{
  "n_kv_head": 1,
  "head_dim": 96,
  "activation": "swiglu",
  "rope_fraction": 1.0,
  "optimizer": "muon",
  "batch_tokens": [8192, 16384, 32768]
}
Each number is 500 + 25 x the weight over its row's rms, rounded and kept within 0 to 999. Layers, rows and columns count from 0. Numbers have three digits each. The size before them is the row's rms in percent of the matrix's.

# up: layer 10 MLP up, 256x192, rms 0.234, rows 117-162, columns 96-191
# down: layer 10 MLP down (transposed), 256x192, rms 0.17, rows 117-162, columns 96-191
# gate: layer 10 MLP gate, 256x192, rms 0.22, rows 118-163, columns 96-191
up117 094:529563477502489451504514519495536478464504518498503495514487503512503537508530483485551476471477537455438574507501513433476516513518498497517463520516539499472482499474436486542525521512488486499510512485508485512542498513482516498528495496538510491529506485498522501537488481521501511490
down117 101:523518513497507495517536480519522477466490523505524490526507469503444480505463424452485446487509542454498537501460509475532498527491510528533504474472496523502488521521546491508524506497478484490513492519496496530492484500448525469515519467507488472528520488470480532551439482509523504443
gate118 103:520523482524534439450516508514488528483492495537512515525489504498515479521516484469509513503484494485540483479515494490496509513525512530426501481521523489512500482530487523477510527534503478454515488506482495481465513480525518490519436522471531486484455516544506495493518495457491540489
up118 098:474487519469506523531500511507496531515507509462517498461502482497483537510484517475509507490491474490472518474444530544506479523505489501487508507530523472461517476485512526553498530503464513491465492545458510494522501538502473495508509561488477495515515524519497478531485529544460481495
down118 100:478468464499483460513520520495464469482501497514491495499470483503498480529501478475481497486513456457484494519508507563508523505501490489526513501448496481473467486474496481541490513487461483512477509538503488493428480511458504527525497518512506542484494458493491513501471519521528477491
gate119 098:488464448506463513507469511512489470492504524474519520503481495502529502523559506475495474459459506487477486549526495528466515433452510518477539488472506500494554469468469518503515484494531496509566544478520546502504492517467517508527583515520487524465517485503492488483512467483472484494
up119 098:503501516524485469508485529487527479514514476455461527517476536492518531477573495494509506503474500492545453508508428469478528529543487462491528494518431504481514486506506491505517507491531507500484473548473523470506474550531511513500473540492503460529490507507521493529517477522447498529
down119 093:520508528531463481475527503528498499507500547483503527520491492499516479488514491520475526453523514498487488496532486486500503515495490481520458508516475455488484503495467460494492531478512486486503507551515465541466481532532519470498465471504454530507515548503478496516520508475527535497
gate120 099:489484517498506488548514498495504480497498475527443485521497491507487506497531484503540468483524477524496461515534480514470508494448518522551497485502533462511481529472520469486474510493525476505457513500489447488473521484480516516468479514477506513510528523480552450516464510487473507474
up120 100:492465510530499470505460519545501517543504501519499487519492541523471489501473492483481507541473500505526518475515444474503464479500496435490512517483522474523491503536469546499471454488454479483538462446479469534524483451496490500530515508479487435497478510486486501477487507468479503542
down120 098:499517456502538522491489538486502532513512483549488518511505494527518481523552473512457468534480520518472542501452504480498482473519516452477496530511473553485516508512476512511486511520502539457495501517477470484532501530477479497527504511511491515506492508485488461547506472489519533484
gate121 091:485503466508511504488493510508507492523492515480511480486479496483508475477477458509550488521493492530497492463475498495545513433509495517481496468461511508501535519486508466544527515500461475484455458530530480505438463500522529486500477520518502487494484542490456522514520477488472483477
up121 092:538512469533480480488464494483496497483528485490509510485538487498561534512477518491488486488521451513477507497502503504466491515500482497492493531524478506525506488550462469479467503486515526424525463517490467507486532492520524496456501526471486520545496525476507494519492484457473496533
down121 095:495501495494498539495491458491499492497526506530495462498472501511533549524518557551522501483539508454494501460501481510464539511535509497461481471481464449500512505494523498534476504456520531524545504467497480472505503518472497518487445512495438476494483516491456478505496547495498477521
gate122 104:521496514479512509535486462490529478486525465492506526488545522476490507454477494501512477528515522496532482494503510526490457503537506514482510481525478492544523586505526528521488523501496474504500500484511484489518472477535496490486499493435503471467467475506531499471529494472489500531
up122 105:516443479497492502507494484498519484470471527534523531470489568518521524521501460512508538563516485512483475470541519511542515508495529482506509546527545513498495533499496474482547494514505480502508540483511535520435483531483505490492505514497494494484455492474506489503493482504496477540
down122 099:529530484442453487518511529505504500471466506526492498519526497524520514497493475493508491495426537533486514556514527492492476539421459493530461496467493540518492492513482519509528466484474505508487529455480488525461504498486485529533512536453522482479490500512522519528504511525467524515
gate123 102:519475468494492530549502466456475526499490549485497519494506503522560516482503455451515456490516528512488511511536500475471537571487470494480470535509511474540522466507505485535531502504508528519507488547510522499491509467497506468511528531512507536507487510499477450500520492508485484483
up123 099:461429539514504527473527496504526475444515491495465508581507492447463464518524549509458499521514529520512513462469472536481481502484507497489514491505473495459429495512470459460500527492521474497501477491491499495456476471495467536507484507447536480499489502485507526486528515499502466483
down123 109:520477480513473488519483477518488483473528483540463500498462515435483462482511494491554512479485465454505526498487521503486506482519515540533498486492528512518500469506520477488508496518472535455462509519505469465527505494495513467477514474479520465531509457507535521508455532496534519481
gate124 097:486502530544472470484540491519474500484487475545545521499541521477511476466483474532477517506535489493538508482508482477496503495520496516488534503498506471528486520503499557535529485471511523478534515507488509519498498507446494504503487551516490510500565496528519451492510507471484493535
up124 099:529495508474495536505497479514490472500520537499471474525502512512487521473508474511533512507534510503498476472517479487498543480488482508497500552514471481492478541480530527507483496473487469524510431473499502500522478481520455509473544508508487487480508485514529508506495525510435490496
down124 096:501508532491499472514524497506486466488511463462549453493504557518508506520512489561514526498556509499523477478505555489500491502478493480500453498528524524529511504461561511540551542527504488514452495500533499528507493505502482499531499571523549480505543532516530524501556552502510524498
gate125 099:501494528454532506547519462543497492489501478504534516516486506494504522478479500511449475452457515515519507529462451515485515496524520487495452491473502472516521470514482495490485523475477481520473522446524505516496511485482521554507488483525469481495575475503496502429529470494481440460
up125 098:550544469544485519469521505505467494495523542470510492535487521476462483514553481486470513527462468511519463466471517542509495524493528501457510507531516492470534467535503504511490464514496520478462503476481435515448465493508502467544509491508479513533506547484503500535514509442511521505
down125 101:496470465539458502528514494472526511460502517460471509527495512499465529514489488492535497522492480526531513479506492544536460495492552520535496494502476552485534518549452508516511497440503440518514511510493496487493429476495507467507535529458525505510509518494527516488526510536458528519
gate126 093:500524485541488469519522480504473542508520535532469503503489475505488490467502495511493552476450523511499506495507535508507491471534549519493473517522507524462480463448477524487519471498520503454495470539490454505497496476505489499564514455465543481488495471520479507562525501478504474491
up126 094:484493494521512518477569496484469466488508515468495489502510501493511462526484510516501467508496519509482492522495479498478468507480496474523478511511503425524471525527519498522482516533515504483498485532545498463501530548515499509537475487499523556481467508489545506481515503540560496509
down126 092:497484528507471543554546497535469545511516496513525503514501458489484469488511515490547476515522494471487517460467496481533502487510497540511515491466521517515489490462524508508555504491518492525496493500472518516561468436487471489496497494521506473533528486504478501505482475459507524460
gate127 094:521501540526513525543531514489538490492501527480496538501497451524506546530577517437467492518507518476530510515491527505507497527517484495518516555459489541504493505518494474507505536511490510467497508495536518514501479499469503529484471479497522465516495467479504514499474449482532520503
up127 104:504509437470540490497481545524538535486467473495472476514506465487505485499519528522499521480511508476505501483528479479554517551497486515503519487494494484525556514490483479527500460504469506489499520479480469508479478500529503501505559503500470477502508506521459552511547469505509517515
down127 100:507454506498485499503526508517537524526498488533513508531530491504488535468504481523544534493496517487470557535496519498483488498503485508549514492534476493525439484498535541493510535496459516493514517470485490489487491524510521484467537504481511499483506525532519499500472507536554483488
gate128 090:479443500470591499504492496482528487478463489493501511471566471512531502463463509452504531501503511500489531495452505495483514492490499480524484498464478491492534510494534466539481488496515490523509490494475505474503521507471473520579445483478530527509486534499478497527540500518492474488
up128 090:491431535459484515536518534517531506470495511545526478522528507515499507487503521472529534431530533488508533476461540483504472510498522493505479534518502482540478513481506511477500472488554514505478543545497495496501465495516454573489512503487519523542545529540505496481509492486493494486
down128 089:483443489489490461488519471513485507459476509469450503500492527513515558505471486539486517507482496460506520517494496515496451477528516487477500500521505488464489582479517461516541498497497504529502525492497511514497488475505496507485490450515489456465488530491485468455531513492505486499
gate129 097:499518486466504487518499508489474512515489536482547463474512495511499490491459535511516527500532576481485519491487497490483505507532458531494498509514489491488472525473463520478489528548499529485515480554518508508547506465488509483473479493507484525481498515508481486503527474476493517504
up129 097:475503522508513483479468472507450491524453532515511486508532487529531504504515506525517486498494509523486480499447507499507506511447466512475478499482504485553494530478509499474537532490457505519482539495476503482466489481528473496521515498487524493459527489485483476527524521528557479462
down129 094:459500516480495467512481508503507507554543517502511533523497505475525483542462483513514511490496530521480520537526552481473509493519478496538479535520497572537505493531502509501499514568494543493496515496527495494514459538486479541503474478481494528502529511471518499487438422514490512507
gate130 096:514500488477500488501442478486461517487494496530531492486521516459472476540491460484512478536451495568516505485510472527534512527489491514454463470539519502504510470476527536460464503520499506511528519487509547535511502514513510497479505485529495518515504502535461495521519521535511544520
up130 099:518464465506489527461488517480492511486485512509542483512506483535467461489450515516496498508518503546504501505508506494488467539471545448517514523543502487518476505488462468529503487469512487483473554504461513471514463518512510515486548507426538497534499499501509457506527522490515487580
down130 102:515522442517487490513462482513517500493519491510506482482532501479525543503471494488470553511481459478459482511507541478546503486507471522500516516511515462528496531502460532488487506453495522526489511493506496505478489498448509488496511456469499519507502516497494475467460523508500468499
gate131 097:478486509486524521506541488532477445490463483477523541502479458497480529472521463515489502514489494530454477475461515561477493473483516521525471514491509475493496496517482500494482481502535523469542503506497453478527497465497492494508451477517523532519487542477504509440498471508486468525
up131 097:552487514534509535496474501459469478494508470504480513546509483514473462506509499516463458478508480518488512483483516503522539487506491497506533466489501500504514507479496488495479542534489542514455499545459508521527469519506506466471482493492521482503494449511514511490489506500458505475
down131 095:506495482529488521504498494519484504479501524513476507512499505489534507491525469502557532460489498489506544494506511466452475515512488516535515513529470519441508486518489554450468511539496543526505488504508492522486476489514506463488466476505521502497546498523494503517474488486541486473
gate132 097:459506506521519547507463459508499506540492488433504499497487466514525500510487484484528561504494432511458503522514515535530507504515511499483539517496489480470477535532452483552500502504523497487457453490488527515531528418510481470481522476534515510502505532489511439505495498490503483462
up132 098:540460514506490514498453470514469473495471491517468529542505486489476466478461488505499498480486539473520495471542507476499477543506487458481531493516444483538489513473496520503492479459484522511447492487503556474507481548485492485530494468516536541532504499504492481490495518508504499495
down132 096:535519510491509479522528555490495487494519522502485536499535556457513479502460505466468490553483498448523511474521513531502505487479494479500462478526521519498505518519488537523530480501478525546489513465497491473506510512506509464533530517474478487524480532538513498512554478491521498515
gate133 108:478449479480519536512474451465495510503505497500517511442476478526459508534476487480517502519474475488493482495522547499513519479524521520448550453465491470479500515486460523475486505505531506477501512543429506485498467481509493483490507497493511548513495479499461483533509479493439486517
up133 106:472508477478508461498476526492500525496491483505501438511505492439495533490488512515470482541536537493529505501488480470513498520470487536512483493497483494515549547525471473493495506485525440517466491542514473439484504530505512469530506517483478511478513546486516467533521467461562522509
down133 098:490509501493511486525556500453527456501461459467514499511511558426518532486518496510501519451486478494476515470522531511504500507524501492496502520476499521514564491474542521510507498518421485490533538538501511479524487517498480512471500527509501511498517505543519521500480517515539572505
gate134 097:540478488484481505544441526469519511509477508525502504499498490533483470438506498513474493543480534486507497484497479499509484495479496488536506478488508486483518502526490528465489526494501425505455501490489520487503513471504471517460519558482520477509491445485521542546500443486553491486
up134 099:495482471559470533480556493563510517499516528514508521494510476552482501512516515504533493461503513521504477493502541486566516509479483530479463527553516523483485507501489477552468507516487510451513488466502529507510480512527505479507499477496496454480506517516475456490502516508454476529
down134 097:478492482484441491499538511502495507494511504467528489497520498461485484475485464482486482489484490522496498506507464490465550526591519495447501507507487516502459512530510501529505513513503517502534510492510485421519548498504512493486483520526500532484522502504475521526480510496485546502
gate135 101:475535487491535517526512460515527517523508515466491490526547469519533561470485496487465507489480485481505524473491544503466512497489493482485431514463469476541495492497466513504535504501501485518504466502517520516535500480485547552495499497480535521506481496454500474514492504511471500505
up135 105:551492493485438527495530500498511469511476481489483495441522498475487480426462540543493446507498491519479526511499486504470486485469511507527528507522507480461488463449522485509510514463493509521462508505551462506488479477552539493490480472519456505466504462500455517488514495507472538487
down135 102:467526519495489510485487505470515518536510540575504457470496449451506517490537506496484489532500499502466501491465485514482516490500448497501518479489504506499466510504513476520491475458493507501506502469507484516516499555489484477463530524492477467496485487509488503506466476485548568509
gate136 098:477502530481484529477483507424431558524460513549517500477497516470489501525514477474549497491517507558467529509518480478497515480503492502476500487484506481485516502526476494519526546485506482471527502477513513491558517499530485490519546527503490489469440510476496477498470529509534510467
up136 105:546499533535488525519476536498513510446557500469466510514493522482448498493487518548473487485477473508521509514460490507493497453432489503502573488473560527513481475494501488476506484512468476500476450497529496537478507481517510489507507458498506472506512534486497541494498502508501508526
down136 107:491466520520476491480513476485505521516505467503483487484513535488516564474522523533497516467462484488498514472503474554536509488488506482472497528516533480527512490463520511493460499519545521496482548498522520520458542484502521524489517493482523485477548571539534508540518484493516541511
gate137 102:522530466457478519510448503523499479518510459523522504467486496488519504504501515532486466502492499534511464549507497476468496441491495499482528486510506482477438457481539522486475486571508486514507533479481510447517505509495494516512532481489477488503549517490525494433493468449520472540
up137 098:507493471542478534528521508511524506520516534514458492505482514527517479489479492533485487463508524495566471509495507527496498543514504549472492464488488484450478475483474524487486522480498513493523464490517516512537467486529537526489552485521478491489506526462541526491462450505453538492
down137 102:493513512450499510502518493526490504484502509503491510485486521494505522477463537480477482449488479528504445530485474483514556481481487529517494494490508492463547520517531472487498520471503490489528509492498527481545525508485540529477529502460466499493520497458502481512516500504493511455
gate138 101:495483527537483500534473532544480529508489497497481492460507481485532513499499524508519466487462500484514490529432547527515481489490485496458486501490543507481509472495522522543470499467497451508488524500517479510482500507510525490551499504492481492516516517509550504484486435512492446475
up138 107:500502479503528481485494459514491481508477489473516499471485498491492480447516477540567493476494508489524503518450484460492482479527529471510498520467490559495524512533497496523481499483447479483457489554534486529516459496497521508498493541503500488509519500489531508509514559505497500510
down138 106:544492512496503453488444506495457527476484504475468471516468477426494455496499517517484489527526488485514527499474493517492541526480482502463461499461515450506515549520492486490450525502474496494501519440487532447443497468561518494521490528517530495506485505475518519520517484524499517546
gate139 106:526456512447520482480475511524456505503447465534533464479513557428536487530509498480487517489484518513442474510521455542474497462515493557499465523526499486524493539531498475497518513521512495461451519445484497467486541507512552500500481507523484502512456559477465531509505469510485529498
up139 100:480520492487472488529503481534534534485523502535456436509524476489521527516511482511514531520487511532498480520549504495495450488483465470511480510511506512524490460518513504515545493505511533496536494494476507524471539454541489507471494523507474497473519498551505533487507486464524490474
down139 103:477546545479473512556552516485514525468487493471473448465476506483493505553486486491511503455523514526496531543467523523475483501503511470459502495474488513563487493478498513479521521519505480536495529523513497507542518482490486499540500516522485495509497474473453539509499571514493492513
gate140 091:514474514514525531446489537548517528498542467500490495506510513499473503503471511468526441510527540483488527529477491516492469504521500485482473489509531495559524491482476471459470486537460481528512480545508516518482466482482497518512547484534490489455550476516495507528505526492474481472
up140 093:499501485458474493501523521494449505506471536525535479494510489545478488493523485528493541495525471491472511530458532482538508456490500498482496530471536508501463485490538536504529548479530509508483511528492545495533507464468489457473471506509515517481507494451497513469484509471514523475
down140 098:486521507449512504502502460528521477518537497531483491506520482494471525524469484506517462512544482506539522439506494490489492504503484522491493538489492493501529498523462474503508480509508503518503507458469508482462535542543501522461506518538498468500484507501557532507498473526506473462
gate141 102:487479496494491515524481568479530548507477521493515515499564515514513506501503521484500493476495501535484520486517456521519445453506477524559505501471492527494485528443520524501470519539495475474498462487496463466526506474471515513480504489499467493514523467525432468492494541489499489481
up141 098:527501478517556462462524489483521489527485481465514512481472505490490551490546505509554528493530530511497500506475496560487520532520528520480448495536516486515512513484528498545557483459499467510507500497526540454506540544470545494490494504539506543539470504513488496516501520504501487503
down141 103:474491497489462472462502532530483509499480507569505498498487496505521491541519450510510538483550536495497499525530522504481521483490509502478486495473540521473454489453531491452456463505509508477437521500503487496489472485468466476490469489514552510478480491472452476481461461471510508493
gate142 102:504493507520518529522527541464484486541532509479480493500534508475484498504505485487503504478482440476469493462516477483486491511498492509468536486478494508476478530532482522517514532532486510437491478516456496533528490488513539515528526534454475493529505528517514467559487504498472553524
up142 106:530481493481510521510476500471475489483529536481537465438470469569507520519524488491499501484541518463549503511492547467506454504485532551529465538500544497498475500470474530479481470476508497462495469519521504511455508497527493487488528495474496496533493501540508463480483472495518471496
down142 105:485463468489545552502531460484508506470476538464510478531520500474450509505505480515494498502493537485530481490571500497534515530501488531479508403484478496463499474516496496504486457526488529428528506512506500498521458511547491531447523475510497530498527511487484509503517512488484543532
gate143 100:535504512458565486468516510504489487510505450519537508457479497518553514496497467509497468484485541495518505515487491498488537492507496521488496477510553518519531506505524477515509547518507513512484502522568481500496500488496528506493525476475524514532499519497461502535500545488546522493
up143 097:501507498466456500514471520537491487536497493478539508505520507509507492461570513536521519565506501487494503501510468551501463514555451512465485508470522468528540524483517451525527505530490521501532508529530499494519495520520470500524485523514513483516492530523502493544495479471526479545
down143 104:486507529503474494507513513479506497452471488522536548494491520504502486499493531513496511516484545515484493499489495510489502501536474459513520515468502493559502531492542500503523471485459492530434478502525548430493479538504506500471511530477483503482484491521494492504540485505524501452
gate144 091:558511517470486491520509551478512479499479535537525500501499473507523486526520466491480481498495506506502496501467486514530500474493510499487517541484525476541515487509475477489499503488465517516461540492487527538485500491519452473492533485500492435492495482543505485556460529510520535562
up144 095:482554560501473475501506521504505481532499491466475460494554482491519464515500498524543494516508507467480480530511461506482517497501521477500487528469518488509514493473554486513506497485506504471466471496495536539500488506476467478492492511504467514501455562498525466501475481525521509506
down144 097:469515474508504566514518469475447544500512502516497466541503506467479522457488502457483474475527475517516522513500526501524509528531481480549525477474503511464497514543503501515504542484556485499501490470528483491494518486486515526531490529495484505527461511490504519471477454540523465519
gate145 103:530541457500475492529510492486524485523480548490517502485422475559571473512489530479491497471481539530548548476487510512492463486481498491536498528473493504502480488497489496494452523514497483484469504499526496499503505497491485482483499472545519514522531495547444478487533449493524513516
up145 097:497488529502501488506495525491517470516503507475543488536480499460523472524507507487461478490522514502521503506522422472470498516512503469542484461500510485483496521482523550507500509481518453477485482515493478550522494503479533462447472494541455517517488517452475524517555466473517496514
down145 098:517509528510520506503488493486506478507523449508501500469529499555476513522482480496562458520461524498509524492482524524489503480531522454511512524501458480494494474473483569510539555530487506522516502505485512467456545508511545533492483494466512480527499529523473498499501484468534485429
gate146 104:528506502482461487504474519518467511551508466494520493502458470484538528495515486493455539511496510486483499525520496525490488456569474536472497463472525496533518484541502511503486514484485505482527542474490515513512457472506488491486487476493440455522489531504455516533464525467515518449
up146 105:538483526523512487494511485516488506521483487498503457494506490467448504509534533523488511477529463516503513478494508508473495531442449510492485472450503532468515495520543505479462477497508489513486485514516542490511517460551487509541481439460533528443530482492463489464545431515522571487
down146 101:444483477500525531483462483509518484525435501462468491469464543507494547515550509483455506511526498515500483520504511544523495497498507508497517485512479473490491465471487464451516525483536431504495494521526518526509470532500479508484470484503484501476537491489450463523517491488505461543
gate147 099:458515533491488490531471452489548532493526504527498537501488484520538518526478465508478456477476508484475480493506507498512507474489518513464466461524516497523491481473440537504514513496499508499490473504512458507495531509489516511541480523512496478547583486484494531504482496485470515485
up147 096:480520501485523513464512532488521504482477510523484495582544458465488481515499529536533505531477521469510523493485492472469516518492506556515558485489558491489499469531544524494483527495483529516485532486510511489505493464493468528517526492506467488449446531520484500476495474507484481495
down147 092:515456498497477503485475506511486542516478483496501509499479471506482489507521500481543514516482511480472494482535503499500475517513533489470515451463522466470497486508457496503466490536497464506494509536484509541526450497493470501480495527500503474543510473490480491494543540565503506533
gate148 097:506525487491478528463484510464495482499505466510491480522500493492490494537467515505522460470519478500497507502445476495496513499478499520507520534523503485544517561535494479524522502482488462508491528513507502451518490556500523548526489493507479481475510547494490488493552560490504518511
up148 105:478521510474528501535513483485539547505465486500498480504492492504477509530500515483479536471484529504468496459491502468518520510492477489537523502438522483502523495510525509515474491472469504508560475517513511515473508509509494493531449434478454498460519511509505527490500496490457536499
down148 102:503553522483518481530468481519491483513476478492461511479487544487486505497487497544478552535521500493483486504532506476481495479563465477499534496475558573480496491481521511484490510481515529504531481481483464495480481534486469468493465489512536490507514518498522483558510540545517492495
gate149 104:497501501518497516507531492522551538496556498518492537501528493458499502453492471458516523496478508495502496496463496522483498574488510555496501494493543484524491530480503513517515497497527484488466504470513473445496501448466437455458518541485502493531497442482515550474505465518456500498
up149 103:530452549452466477517504523491519491467497530494469456487470510476513475458532520490474514499471491513524503490472502456475549446525487530490500514501516483459459491481494508500476512518480517516530572526502521568448503521496452520487501473496509463500516485491481489549466515507538473494
down149 097:526525470516515502483508522459512475482493514492462474487452536499555507513501489453531492561523500485518494499475521475508496523517461525495510480476495512477495530486462504455474508470504546567423506458478515493523526505489500509510475506468506507464495474512495517529495494542478527492
gate150 104:520460486466498501539502485501512499521526490512506532469502513497511520481461484474511506488465522542521489480451491533512494521483502505512514524502496483505523506516566528496491493466517464535490528498482544493529517536496534503481508516490510489529496496529548495482561526440486558529
up150 106:531499471483470526513493519512467489469502495507547493464510486509523494472496539538519487523489486499526536524466528502477512510500532488514480527514510500494492475531470528501517577517474521512538521481532479486497516506531468534455524514455471499511526485473482485514523485514514497506
down150 107:526479466522451511535448494534476480539518465515488491482472483472499465509463445485521479509511531530477506483461544508497497471517496525519514511528487489499498493490460513519456455436507492523532484538519537493487505502519462526519464492480499513532491514464506484529542518488509515565
gate151 104:471508506513493515458520497497524510571481516486495521486517498468523505466510468495444540480520490492479557489514533504498492563477508496504545512515492503460507513498475484483513556514452439465438505503495488511508480541541518521469516493518499480483518512491478514518510494492476529530
up151 097:515520476511478533425504477501500502504528488546510491463495498477513512496504499478515493482487504446454521489490480550486491518497551495527519486522533534499515464532527499470500516461500537502515510467487513514464490498508510505512481530523485502478470489482456505519542465534509484495
down151 102:516512513553461483503508453518528493498554511488501478479514518499487471508497469526532495487554511515523454502494524505510510483455514479494523480515513525485483509534534514508533506467511509491508483492484498533462532481446520477505495516490500484527504533529491516495523507541493518521
gate152 100:546467519521486487488475476536466488460477530542487457482519503527522493497528477504469465471525513489535476529506540497506508501536478517527465517493517445507464507501504505521505537558489483502468489514486492478469516501516525488506497508457495497498539504496499521480494525502513479507
up152 100:510513539490505508472494484487548502501504489524469486482502491519536488465487487474491486497497527488501524524455477501535492490442539512473515522492462504514451505504521529502527523445494496520525472535483519465560516519521544513495519485552516507517496519526535547537481494494498524533
down152 102:515456516491499552502470511500509545532521492528502480454487482486458494516459500516516535552508517526457464495504486534485508496497504508476532483511471490528510505480487501483516478508490464455492487495512519518521523455464474503473508489494480513549524463526506522508460481522527496452
gate153 099:503493489478496477482481502487495458542445478508537517493487469493484499538458524518504483489516526500450531455437543510492451508500531530524508468485513464514525539500522531494487513512481464493487538511518489497485496474508513533497507477493470442532497528518486500514536505485468447483
up153 093:490546523524509492510493493527475486500509490490475491486496540505517469488488548513494514489475494494441484533523485483482466485537472493486516548521521505532535489487534482508548506429488477528469482492515470474523518471504458518512566528517524515484530529496470491517509537487551540477
down153 098:500593496524483511531510494498491438479507522506497504495527488508543516495497483502506457493492516532513506505470480501524559460509467542501499481483505515511507495521500501521525488493478530496481497507521520499537482493514451494509563513473491514515512506528471526477533501563476520509
gate154 102:508501503486518515511493503475503520506518514528490488469508472534490470479485481559501517517529488471457526461513518474514459507499495500495535483518547505531482513522483531506493517500489521533537485534506475500503510499488506469587474510477505552510512486490461514474518471468494495496
up154 101:519510497504485495478526491521485486516490475462505536511507537519509521476536557487458519504516493505523514494507469535502468499550518526520448476476512534448479512468495463480505519511488480535506509457438531503473487476490499427472509534484485511510511484551509519512490551482486493527
down154 099:501490479471534513455497511533452509554493458513509494523502508459547522471522495545474463519519542503500500463532475515515509536526478517504486489478485514491510544478522434487510504528487529533488490529528492491531511475514517518531471498500512508506475519518480498495509470523510466539
gate155 094:480507552476495458502480492470551517502488530546511516489500470539496473500507515500506448448495535519513518505477548487509543501541479512513502500514497503442510531520465531496501526506514481545450485473539503539515490475494484473499483513500506495478520506489497532437504496490523527508
up155 100:469567529453520478504517524482523536495477527491498466517499515504524477501481547535503490533482491478527504457513504523480514530483503542468464486485514450496567499504510528498546517507533521528498508531486455526526486481487490526482475477546513455491515518470490505508503545492518468505
down155 098:487522495516503459504509477490486467473448511485497514499523476501518455483499487494528515532510518507502498509504531501472480492505521532508541498514526518504523530495532531503486487482491492460469498540543525506479502519500522524514490502509495507505439492508494484501502520496434507475
gate156 102:487505488542507486529482569486509491492530443543474499494429503482504544473482474486504497512539459448467515447506513494480510498461536529508495500520483476547541439533492487535508501505474497466551490534488519506457478480499492537444532531490504508506545485534510494488491507497522500481
up156 100:521474486524515470521444461519477474480520467487522460511522513530493469533489485492457528519493511546478535513508471489528483491505523485492578489481492520435433512501484475501536521538515455497553523476522481459508513466502518484549504462539505450492507480515495496503467486497485528479
down156 099:546466513526498509497513521512462484468516469455502482465504492494483526476451510430505502469513505522470508543458498489477538450529514473515457486521542496518490501506490521477498481492501531464507511510504518527489525528495462500527524496520518484532518485484534521530533554519468502492
gate157 100:554510445510481505492498494543508535476481482508487520497518473476483492476541531470472479479479478525492487523522503469471497490563484460494497490465502466558513484511509521467495523517519486507521579503469503481516493540483456483512542512517456470504503489534495511462519481499518491502
up157 093:492472495510522512514504467513533478530486489496522527532507453476500461464499488514447466503521492504523510473486547496493500491517499498534495486497484503544490484487465514553500483484555494512470536472501521509512520447468495492450488563528487516514505514510476461515497502517517447497
down157 093:494472493531466476536491557491495475497503452532493480485469487476464477500500496499497503516450499518499513515520478520487511494497478502505530547468487516526460454521477511507540486560517515522499472518531502490500486534517484510525468479506501507477531539537480507493492501535494492511
gate158 106:516475481514530513447524485462517477500469492518489522493490456513502490484476497491509530495549475519528537500460506539528485490480510510504476516524518520532504501519475514542524514479531479452536483544465507532512472502470467502512522491451506465491523457510493529467510519430464468491
up158 098:528502510485466505516480446520498510533511506491469535473508497482496485447503498491486514477464496514518506516514501498490527465508495488514512476529492418535522482499479494479537478503450503479499523508510466446510467517498537433439511532510462501537481469490476544482492478509513498478
down158 102:485462546515480551478542463503522453525505517490482556500529513489467509533518490475494489479491490473510506467496495484569481524512541505529515544460501463460511514500488507528486452474508524472431491486486497515513544500476529533477502514523500459498500536526509514516488505500522445527
gate159 099:495481499501550495493538479483500473493481443450505560505503514535472478515517527452476535494484492517496482481471502516515490481493521506514504505478496467526549448480479481510497511474495453551551488510482474492505502462530526515470486472560487537511525444522493500549510488495487470457
up159 099:499515521463503490509519490516524494498514463526522497513548525488522510468463497561518501537463546512531491457435523526503491497512484532487497523501463542501548523481525517483476506512474488499450526516528522481514485493463498530514461444512498472479464494492475518503501513509492534490
down159 103:468536510448467503458466485511498488492501533531522493486495515501514479486489512538525469505452514519544468483516481518498501579508500542500517461522533512454482499516475489496491492485454471509481477502568481487492504488535492499498524473464497433515495482502494509495512492479470453532
gate160 103:535457497497509475523479491482529498516526555481491502488513517501472507476454448440497532461476526522518518466509496542525524517493497476497498499521504510526511494485493527443510459530491514478463507522461512447491482496476509460481531476499504517491509491495500492508486468492478513520
up160 104:521471485499502476492519530519515495520547528464496545540502480500467514513506535490485479500490508495494525507496534481480508467503485503525484492521466481508488493500527497526517485494479519527469490478528550535463553498503461463498466480534524532507532534459454479519474501485459535502
down160 101:506526503490497523512486473522505502502478519559491506506482564526473523480455511489519510496543478498550496499552524490484468494474505502459535513491471489465528503488517525496492500526499443511466498457486508454480506512445501497483528506480519479488533487508464500519525494490507464487
gate161 097:496496515503504466531509501489525509536503517515511503463488504511495498531499493475525499529532494478521491510517484504457495501531520439483500504484501490501483517511527491514477539532491519458511524445492520520449462484525556538530511519454526520487487488468493519499499511456505469511
up161 092:508502527464549535503535517500520523509514489526487478473517469495528477514485528471523530485463478482465440470512461509530507476503501509517534479480470494496489509489480517488524490484513508441497536467532453507518475463516477546544488525525483490535490488520518450485504436537463503498
down161 097:500552513484533496484485554523538512490516480434528461510531491526476499525497498515459515521517484488504460518484515524466483535485477519492471528546492465496467503492483481524481495467483445493435460508514493481487469484500469497515506546475504532507500483499530529519500525515502482473
gate162 107:497503486496506537485514472491480520514479487495464532545472518534509518516479488482554471517481514509527523494510539491501439535471488499503511522506537450455480502500499524495558506470505525481441507486519501485479503537475506524525456513486515526531457541466472449464458539507525470543
up162 114:511491485507493525447477485487496518513529476510515490462495484486487498493519512491485472521490536495488477482515534441438492494459510509500548454501523504504504515528479522520507474528508492489500498487530501486515457444468520519507479533443506546470520456544507521550488492505479543463
down162 108:523518486517479501516492479499509523508493470539481489492511482475515511487445497476471481488533506515500490493525502472535551484501459492460442540476486519473500514491482516475512476528482483491561510507518468497491506503484493513506509497514437490485481517450480520538483476513541519512
gate163 100:494527469490503450510493498501429546485488510487512511490485526502482511472459506459507486477471469476497518506500473491483443541529507484502511506506488533481552559521524484503512548506493489491488532525519514539512463490541475520521523552479511506517544460498488489520525504465523432494